From a checkpoint of a small transformer trained on Wikipedia: 9 heads of 64.
Each number is 200 + 20 x the weight over its row's rms, rounded and kept within 0 to 999. Layers, rows and columns count from 0. The size before them is the row's rms in percent of the matrix's.

# layer 5 MLP gate, 2304x576, rms 0.16, rows 1785-1792, columns 0-191
096,205,182,173,220,206,186,210,181,199,190,166,217,197,207,181,199,199,203,200,217,173,160,224,183,184,183,166,175,194,177,203,235,175,181,209,180,177,205,189,166,204,176,212,171,237,190,193,181,222,209,185,185,183,194,207,199,238,204,178,221,225,190,175,180,186,226,217,183,182,201,214,206,205,170,188,216,211,201,227,202,174,234,186,226,177,180,239,203,180,208,189,189,214,201,205,191,217,218,198,196,221,218,182,172,200,192,185,202,229,172,232,203,195,229,190,198,187,174,194,177,178,197,193,221,176,230,182,183,189,166,220,193,197,172,235,225,200,179,198,189,190,155,184,219,236,223,169,212,190,179,200,223,227,188,208,244,180,213,189,267,190,189,231,204,202,208,210,220,189,147,156,195,212,182,203,187,190,198,178,190,180,204,172,202,198,189,218,200,205,206,220,174
105,200,200,228,225,182,181,163,211,193,183,223,204,205,187,182,183,189,197,218,199,194,216,205,205,216,211,199,177,210,173,218,226,243,200,234,185,202,233,215,233,212,187,202,222,192,150,194,204,223,186,209,185,195,184,220,241,200,196,182,225,206,222,181,209,202,210,196,203,176,175,207,224,191,167,205,186,228,201,216,172,164,202,205,219,206,202,209,215,178,196,229,152,236,171,208,207,181,223,182,208,181,210,214,176,221,190,221,181,188,244,213,189,204,159,195,233,208,187,215,197,226,218,193,224,182,191,213,187,184,221,212,187,185,177,198,189,219,206,175,203,189,185,189,220,215,207,200,183,174,184,208,165,214,221,202,186,196,193,210,174,170,209,182,227,204,187,222,216,220,188,141,205,140,187,191,219,241,205,183,172,177,210,187,189,225,174,175,206,204,224,199,209
098,224,199,179,202,226,209,210,209,203,193,192,166,189,204,206,167,206,211,157,205,211,204,189,185,206,187,220,189,209,176,179,220,162,211,200,185,194,215,200,241,166,152,208,185,202,184,217,204,207,214,195,180,233,208,209,155,218,212,174,205,172,202,171,190,232,178,191,227,229,210,188,205,198,193,197,182,191,190,196,193,208,202,203,225,184,165,211,204,186,203,199,196,168,238,204,200,185,189,178,194,215,167,178,203,182,167,196,204,185,206,194,204,202,216,211,183,203,191,159,182,189,167,171,191,187,201,206,180,159,183,173,203,160,212,176,263,174,211,169,220,192,189,220,180,202,189,211,165,211,206,176,205,166,196,206,179,193,193,219,238,154,205,191,208,176,214,194,191,189,205,180,192,210,160,206,231,186,211,208,196,232,197,223,143,193,187,226,231,220,195,209,202
097,168,168,219,224,217,208,175,215,246,249,178,174,221,223,190,194,193,156,199,162,196,209,207,187,193,210,206,185,193,214,196,233,200,199,224,170,202,195,177,191,182,175,225,193,188,209,211,195,255,224,209,196,204,177,206,185,169,191,185,204,205,194,193,220,204,220,236,202,183,234,190,182,217,228,221,191,143,161,203,200,197,185,195,215,212,201,214,176,206,217,168,217,233,180,225,186,186,182,204,198,201,209,203,196,219,171,188,203,186,218,208,196,223,212,197,227,203,198,200,177,208,188,177,244,204,227,226,192,157,226,171,212,197,190,205,181,182,171,207,195,189,223,189,182,161,177,189,183,244,220,206,187,187,193,215,166,224,210,184,221,209,203,205,180,191,185,168,212,226,200,192,196,198,203,196,206,181,205,201,230,174,184,231,235,208,216,215,221,227,208,172,192
101,170,191,204,234,213,204,226,221,166,215,179,200,206,191,212,159,208,150,229,186,195,210,220,208,211,184,214,213,252,207,209,198,245,233,177,174,185,193,217,230,264,213,206,210,235,186,199,180,207,241,186,195,202,203,235,209,194,205,191,183,231,185,194,208,223,205,215,202,209,210,209,197,193,193,209,205,171,206,227,194,202,169,216,221,187,243,192,232,219,191,185,197,165,172,168,173,187,196,214,197,208,188,174,206,238,230,210,208,163,191,205,188,213,216,230,217,207,196,168,184,240,209,198,203,225,215,219,232,208,201,163,171,195,171,188,220,209,214,248,177,213,188,196,208,141,191,236,196,175,228,185,219,212,237,233,218,220,203,202,187,200,207,224,177,188,196,212,205,218,185,214,201,241,180,227,179,198,194,204,153,221,226,212,212,226,203,224,189,226,173,209,192
104,240,190,248,199,198,239,211,194,206,222,168,205,205,198,221,187,186,183,189,186,200,233,204,209,157,206,233,189,194,198,193,204,200,186,200,188,175,213,208,164,189,158,220,239,220,215,212,220,193,201,198,191,222,206,209,157,191,184,179,214,213,185,207,238,203,196,208,177,190,225,183,173,203,200,176,205,218,181,179,190,214,238,204,176,211,225,182,217,225,245,212,191,208,214,183,196,199,207,208,200,175,215,127,175,215,181,192,189,172,209,200,190,215,205,217,198,189,204,192,209,218,187,189,187,206,208,201,231,179,198,194,184,195,221,197,183,237,184,185,165,194,217,188,216,176,218,194,140,195,219,206,215,231,205,173,212,241,200,212,213,206,194,212,217,210,239,187,220,210,163,172,189,199,176,182,168,199,149,213,232,187,199,213,211,202,213,199,223,213,227,205,249
098,204,191,239,199,205,212,229,227,221,233,214,191,186,175,194,202,215,147,185,184,191,199,206,211,192,173,181,203,221,188,183,195,173,198,201,224,236,206,208,231,185,228,195,190,190,186,211,184,209,192,178,207,219,178,195,200,196,207,213,204,216,194,164,200,212,195,244,205,225,214,229,189,178,185,184,229,157,180,192,205,191,220,244,180,218,200,200,214,179,184,194,194,198,197,193,171,186,177,200,219,227,165,218,257,191,141,199,208,195,169,218,200,182,182,189,190,206,188,191,249,258,179,218,208,193,215,193,192,185,186,202,190,161,226,220,196,175,211,151,215,224,244,218,191,178,185,155,203,207,195,203,223,174,173,184,184,154,240,208,241,201,227,191,237,197,157,199,173,195,202,189,207,214,175,202,230,226,196,214,183,196,174,222,207,203,214,201,166,207,208,185,169
099,225,212,182,182,196,216,186,211,179,216,184,187,180,193,171,206,200,178,216,216,206,211,214,196,184,234,200,224,217,183,202,161,187,187,239,175,186,178,201,222,198,191,173,167,178,171,160,190,238,208,226,188,206,210,205,215,226,199,195,187,184,213,189,181,183,200,193,232,212,215,212,130,240,212,207,174,202,147,208,222,208,193,220,251,204,188,194,203,186,191,216,170,232,171,183,175,194,192,177,206,211,209,194,216,236,237,203,214,222,208,177,211,207,243,228,202,214,207,188,179,203,190,187,229,212,187,193,208,219,168,211,204,208,215,185,178,217,197,205,181,229,194,183,175,186,216,208,193,188,191,196,202,217,225,200,187,211,211,206,202,195,184,249,217,197,191,221,199,211,160,196,176,210,173,226,187,209,232,197,201,185,211,214,224,202,226,206,195,221,191,168,179